Weights of a small transformer language model: 652M tokens.
Each number is 128 + 32 x the weight over its row's rms, rounded and kept within 0 to 255. Layers, rows and columns count from 0. Numbers have three digits each. The size before them is the row's rms in percent of the matrix's.

# layer 3 attention key, 448x448, rms 0.0754, rows 314-413, columns 320-383
094:120182228078124206102154120136159135157156128184147145172204076125138072166144139125100088167107104133113087097186168144157139164144127111102156116148117233137143141081105133120095124129035178
098:169209143101165054140091050097130095077099097125159184104044200118128125093114144096104137096105095152143081130121133156133082134103115086118134114136111065196144094093144129123132097082110072
098:111135153182102139145096162125130127107132213082163167190125145103170080086114167092124113128103192107081113130118080100136095127096147152157110151128160095078169120110093207151128148146102079
095:156103112139156140125162080125196138146141180125079158152162099191120135152144116113133115085170172087074180135055173152154126133098110093066141105218105209095144172105125118079145086133126107
099:144121066116068069130101159111109108173101195099075141119117160101068120077157157134126118128090131116125165152166147098217130122099127154081098128139071081079122093097106148137134142092106077
096:135169101130092153100106119156180124129183188121154180140188098149175167103112097155143167137192108143132106132098096111144148157035160158108097118103140167100164118158170127144102111142120149
094:118075139121143117170160138107120161068183170092109131080122121196156115098134135093192123148075125137138156125167145099093126110083128075143164156044107183169156097143152134121105092098144087
093:119112122154142127115128117163107103121119155077084185126076125120084110151184148152138101102083163092152117106156167151125145118095114089065182070111166130081081061196149144113163077174192124
085:093098079154122146146114158126123187106128130181090064122143130122139078098169133054109136156067042094129162127126109139075129136132154094111094131142090139119163151118141123106145107120149150
098:084157144080160112171162156155134123103123108174105102171123094138115187206124164144127144139116156187111081110085175197114115096162133147148101119099082098123156162122120107101079117127115163
096:060112077098120122145050138164143110074108154116074159151134132154124071131155085150140100155107173058155152157158180097131111175127121137162184035115124147148112091093161123118142105216138101
104:087121090146169075121124131149133135125167153110134175053130206115162136126159136082150106159160164098100148138189165137104115220127082110131139136096155168097142109153146063131147048161138106
103:168151113147066133104115136144115156121168159221103112155136128132122126126157165112101154166152145110135148101155190161140101137105143145085100070107124167111132120136076116131134177071158176
106:142084092168157144133120196151098131145130160161132124190113114143094114157070131129125152165070149109098120171115129154148064143117108134132117084104146078124145075155101123107180140107131179
100:152097180140118127148124169136103159108069130115104162070101155127114135108094116134098138102131095208113141165147108112161123070089156111109155178089143104103161122127074108168134171100090158
110:114137048116070167064125165177094152134163199167125200106124055160129150166112180123121134144104100159150068121157164115136103132188095129145071068126129126135154126114084116098133197130125128
103:123120151122095081146177142155108140152149093155139167098116133135122172109149085181094106086156133126140115174151193135140117231164075119104161091135129113156123143106083177169140133182122098
100:126107083092153189128132181129087121113137112137178139178121102157124164124126166114105098121111152124123119086097133192052174153134139163115181122099116151115146114188078115137147096133115174
097:125154146106161073109118064110104143132141158166161157138081109126176119133070134089106118167173161104155123176149124102112132142116106135143136135116132096078118121114133201146106164053161157
101:120139094104123102096184044132099167121133157135132105107153184147108081106143158185137105122168135151127158136122026085166134101130116185085145128152154123175126137175154129105163138166096110
101:141109120145106086129185135079159146146121125109104058081134045148080147114104105167103105133083105086065066101092135155067126114121170177194123127139126127082136109095098093125135051148088153
103:078093171138149116145141099155162083116132097117096043079149135088158171168160122109110093143096199077142108131114102158100108129119060042113093199056109110136084131174066151056128139180118089
098:075056098106127071086126104155150103079169108146196117086112109087240095143184106139133093154100142171122201120149144110219162141174064136067132163112132150127132132111109124134119121093085167
099:128092132135241096115101164096152141109085116107144148097116158159144130126114128168161155136174064101120144164098140169114130147146149147145108146092122128128179137150115121127118173170092068
102:205106198120110097155136111118135094084127139062146092115152109096071163098178190156155100116135125107106236105132103106121183140088135148196115121190115120122139169139135136124103089104113064
100:119138171148115159124118154164132113108159167068083147126124121083159169111095098159137123137118099090096145144172163172131136080124119169183125063125147123157066187103100145149163109065109117
096:148181174155133062126128148188161124151155152116175131097139160144139168171153127131166101137099109145083102129158104140094182103154089114096170135145160087146152097202100172102112147185165127
099:086171123089122183180149116152153094131141096181087168138139117076111145114094129100128125196149134144149165118100118154104114122187153166119182094154134126118154127137189179153128175167116175
100:109133151117109135106088104130125134129122109116178109094186142130136122116082144134137116146095175115141113124068182094155114137188100147165120051094100135132080113108106170104107099129145188
101:168184052103140160054134134109133149134100098102129141144150136125149057085170061139067097127098112111082101104185150136143155119130100086111127123094104151136125082152101161151132084148159113
096:063123141134154086142115230061139147101082147150179101094112128108146133089072111119127176101143098125194109129137120143127166122129175134187132076128095124132117089118123182086084171122158116
101:117133130158149158117145094121121137106118171163133163146086067190135154121143161159130108128098073143072058131121169143146105164128148087150095090128126166142130105114134152223163132143171163
098:133114186136060167143126105161101047146136045151139070179097127142102080128068169154155116103121095137123173103123101177125143102104124088158149141162114096114113129165114044179090164155178118
101:093104107139152090099145086174116182072127123141150161053126151179143081164125055126126164117122144154169147120119118127105170083123169060145149108122121148123111153113156155186144165200202128
101:123099129116158178074080169095088133143127086089144071147130041116124156074160171107142135157121127167156091123062169145151160079168112118122168111074158142113197163168061132137093134115173123
100:138194079108120093155148100066128106142100151078133147150140132151184137097119138155156162115145146099130115148114108117027185130126109092171133120156155110146154174149139184147146159093111077
100:167132120149096099132166157086140128127119165132089159128152115149181137120103137110183101114141112176086107123164130108177116087114171117088117128144086135090126136124119137120091115106109165
100:144110151128131142105158078086140156119113141150129105159125134109111157113165124108188090100131129114133110158132131168126131124098102138159103109144030129115117132087169114103092134182129148
128:118155178134170101123057208126168093126100103094186141159093150079149128121103092149138130102085104105139179172123096099123184140123161105116116099148178161103144115135142100175148132154057063
104:107091184187196153114133178135180151075114050137134159110130137127186153140052117137197101124097185132126041163134077087063141171147187097096151144121172143134138155165144153111176124147088145
101:158120129125099099175146097134133148100148110101136135139064186136127147126108086076143069186109123039146144166126094104107114106115145115143149153104140123118104141147123123160174112138086099
095:129169194180164067120074146140104132154110070108087151164114103109088121105105121136129147143130150144110182117180135119099142149067165108202147114103084118098101148117109135180110133173152102
101:098115108126126185116164130118059070104109125085141106136093102129116108127124115181140177118081104146119101069188104083116165106155137114124113137133193118129084143158108047154097102120066120
100:113162126134172143104175071089204175199097101145184114111156129142135160122110193077129107104133093123184114126138129129119102148169154141153068087124114140164093096107112144109110145160129110
098:171130106122159118062123121139112095141080160053137138137191126156139175144148176076131132167147172157188125104112156146145086124138151094126138153145048131083147111120101153106183137146166154
107:153145087118092133037123118125105148152109183148113124127106087138097142147151138092155144136091130136135076126126119105232083167141133120080117144131131177107091124122133158139119138137117163
105:175114119088153109224095142118118131089117124110092135106145141154150108108078163121185095173111139192110166104154093113097189109109106146122137113145139088187162103137132121135107117132092120
097:064121142125126078114162111135134094167141149131136148089126093123144100097124128146141199141117138116126122108118098164121154141160124219120060110171070181086136084104148143120138172114117091
101:108150082175160095133105127121138148091109183108111138088192131136143165124157103089123156139157187120163158175136075186139149094117149127121106176140158150177140121131120173143134121166163133
104:133137060071087160106150202122168086160148077159144182140175141112125159115150153156113086107150134115210130154108157112082107139141110103106129109141158106166125103156169167152126114123161112
099:113163169118125091152147110132069121103182182094163123153158144127098152134091113123178126116167160147124159154135111160026156070108065176114111065150144142145130064109134120153184096128117104
107:109116136128056128090153107123178143097113147124162068144085100144145122131122104084119140132176112165089116104065136165086201115153128077116096126124172160197091133088115120144154075146121172
098:106117101129096159120175131087114190143131153040148142056176110129114176114136117093124109224159157168134105113095100064128113142133091086116092129146197093118181171157123149134104147126096173
100:116143080133070118100110121092043060109145126080103137158130108157067139119164130136100142132113134112056070120134133058144148145099058141169116092074146156110154184110113102110115115160123121
103:112027118149035084134114164148102103135096147081116108113161159086114098136169191070131130157116118115133107123120043071077062195169176059098145154079079159135082098117125143127195128084104132
099:130132155082164117111132164118123137166165111156165110211154138122093133146160102154131138090166114125105202148121166146115119150137112114075161112122191083130115162118106094038126119134142121
096:106142119152123134112110186109062148121123115168148168151181165108144144192100086126144155156137126123086092116127147137130130146166115145102117111134140139114127103116126125127128194135151186
106:136135115135078182150104152130109130084131195174127122063155156139180124191072116143185139113076168141129154145123180137141175124151129107096087175155124148119094150163144119168116169151107087
101:128137102115114123061137128152152137187101107166157085087117139167136148198173131141137110142176119179096123139107174138142059108199153140135086117155114150161114125169170142129162137104134123
102:128132066120085075093196077080104145134117171104123118094140147135117129140153131124164156168155148144156107103184156137192141168133066111127107107174134144157120108090131150131105096085149109
108:042164054069163073130116154107078122138125095105059120094104199116123143124094101136068091139141188172114208184092094126041143198084160103087149129154089142121132131139106125098133155123064071
100:125081107131090112132094035106158073091128112097123068115118142181087123142078161108130171119127130072099115140161126151195112134136175116152101100138138109111158097137153157077136101108167121
104:158140075134090125157171162154060122100117154083134135113156115136117114091141153114137150180130149236176125110137083111112174142155156171154138155135155089139107141126132142128139073146060077
099:095169186081151162117140083110183135089127149101135085101174153133108109132095089109141103076191105198117170149093128082123162107092061092099146120083115090147147156063166201127217181068067107
105:124170191123172128045145155145101048130188172132054125109144068073151158128175088140098127152103161137129151163177166124092182079184133114182158124128124123196143115108111166132125076120118123
102:139174112090182137142156082137105119070087131154173068125141098079142154138162155135130117112108113126131147148142105139118070127160154156184127072152137201136112084139133113032197101076164110
100:134144105113162100105142145149129132130144147132127074086086177129111117114119127093044157136069111129121114082136090138168123155144132096076100096134189072071160143067176151120162142135139161
098:141139099140095171124133067116141139121126155132121098159175181127115114130129119122091063173085125113184136140136127119128097166058110146136177124103063108186170147091090150114150171152151153
097:111128094105167136177110109099079125177109172143155116107179165129126163123127085142130117150117132196122139090139106078106094206090117155086125185114138115113152193147102175151141152130144112
111:086105119177103123189107135074098140091122150089120161127128122133132099133109112091153120204093107168131169141132112127125133181124150158138102097155165089143123103138069141148127134101178154
084:088097154095137083151167111159144170139129082117160094082112106125133141174129125160132118093180128122183092103118176142164090162071152135074135094167127144076132180051121179091105141112123152
090:151158061131148145149149112105199140142150147136115128162128161119141113074127114124172108142108075107099061163130100046132142125174143122132131150079122109182152128123124107135120167137116118
099:181140161140127099124098112111107136156161094135179132093146098097113137154127115154114126131109162103059159128167153111072221098148114119185125117099142058158198054157108151180140133169166178
095:186143115165165138092077087106130128144126142182190132092108097119135100105140086132097011107123146110091133132208055160066176113142129172175093093106101090100134062130168122144131088181107107
089:089145140153147081107054113143108143089130107043177126127209106223160179116082141138115149071074130134127121098115095100080201160085139132066120145125078125173170180147054174102110146083170118
094:114142065098106103081098085109127110056081148083150106155143148130131099070066133080140132115104089074090129117120062114073117188130111099114131165110135151084164161152110122193141113054007088
117:102133126145178092122120158124095193087150108196133155084112147143127118109141127164146110167162161134114168160144159140135164053135088151114180115104075139100175158144126120138086102179144051
090:044095152175114061124085208093160104142143137121122158114163125111131144143132133140144158117154169113164073160139067120105193133141098132096134144203117196141137155126111117083085099161102116
084:169105190120173130206128122163108132125135180128182108148115162140163130097080168126124127103123086166153138131114124208113101121138099120105169150098134149118148107085151155085064149199161088
088:146112112113082171076129166128144119148129057089113180159162156172130127132107097084140163116159154074127104176183110127120120141185122133106085198158077134132130145099126122197164175140066078
092:097093109186141116159076109112169115142038117061171113140117112104200162103125201152096125201089128155111122121131133073119131136141116133161189108173122124098095092128187134158167143123124154
099:115089124084127152176189170147220110157111142098165141120154153108125120141128074130104076127108122090155109109150117158100155110129133147132148113149116120153109128099086161203124158095084082
095:136148105111117098123146139113135150111067090103103144179105101154105138142069121113125034143137064159167131135112176127146086124106103148096142141168131201166097145117117144121086102186108158
099:117151141108157154160091122167100145154116139108164102118162126112097105114147148133143122121118084100114121097144147151142095104127075075158172168142153167069173124161134155146107105119162166
098:173144167155184120123113106147087133130139094148119064128131139127145178135120098086145164128095137154134110137141118094087145159173145130147109206113158107116120172117180156159094096131078121
098:099123125097105147106209116095124119069141171139072106046101133134197128072155161184077129119134154155144123118130091143132128109085086140125128186121175143162128168074129095122134077108117157
092:096160126146176098160168069142100114089129140113119172152112157126162066141118147101165084195142102124105157126148086150060108213124155108158111181103135121073119124155153138172155139102096122
092:108130115126100185133156157179102124114160149150076163134153200098121085152114149176119148140174147104084148134152100119113132107099087112167115117150114070142136170120151075060136105107128180
084:143155140146187081203079154149140105120112125121100105160156211152136141082159125121118235116096119124128086178131119131074150067105095085112126112174099185084112141160102124122134096135141106
090:157106159097156067116097105138161119099118131014136163137100149088142106169136107106133090114178090133149057090109153081103119114091145112122050197049131110112149172102126162115134106097098141
096:143173122150154100111192117119136108121132092123156098056125133122107137137129148167097159098128079117045124201158136107177114181128177171151152125146094149122133112166054096118137082118110119
102:082151150157160111218133126118160149120139097146076106115102141120082113137168130178094080127115085122108108108132091186139133119142114119096101090088138150089145155138169157129119147084095055
093:118158100096140086121133107124105123185163116119080147129161123110074089140088183124131114114128141181144114218162097102071086123130087113138122110086083118162138098103108169152135146120090129
092:171195099118119140113154078154057102116097160152094137081090118147074133165129076092152147121149132165144137131111146195160184104171109113166131145139132165129093115123115108120130180088127129
094:150139163149153091012116140164187081139176137111170113201104116086136127144160092125168137143130127122132151082100113103137164182109150070143174146126119106073104151079151100144078113142104080
095:142114160178095181110157180135087114184145142107134111130096103139136098145132118065110133113135191118126077138147160130154102118163107148108140149110097108148157167167148157107132140149120158
095:104111112149104125184162198145221141169125161124091145131105172142173109159110145120093128107093140137119124087078125148120094124131112181072116209163140132093106177126150080111135158133123125
097:129120175157104147173166139149122085124119118155118130101075139154146122113137102128134083168144138172122128124125121086130094104072150093134087143126170100137199109175152107109105105108181134
092:143100176033153130062128101171210116102152074158168172101098143181195183108098145058116121166089154159138121144102111095111139190165096100134144144149082072148137128105153114103122119096142142
094:182064061174056140153160135105112162100086091116113137156108092156124160164106141068126083147171108167069152114127212062121074159148139159127147118118148150160171153107110084096136168117138204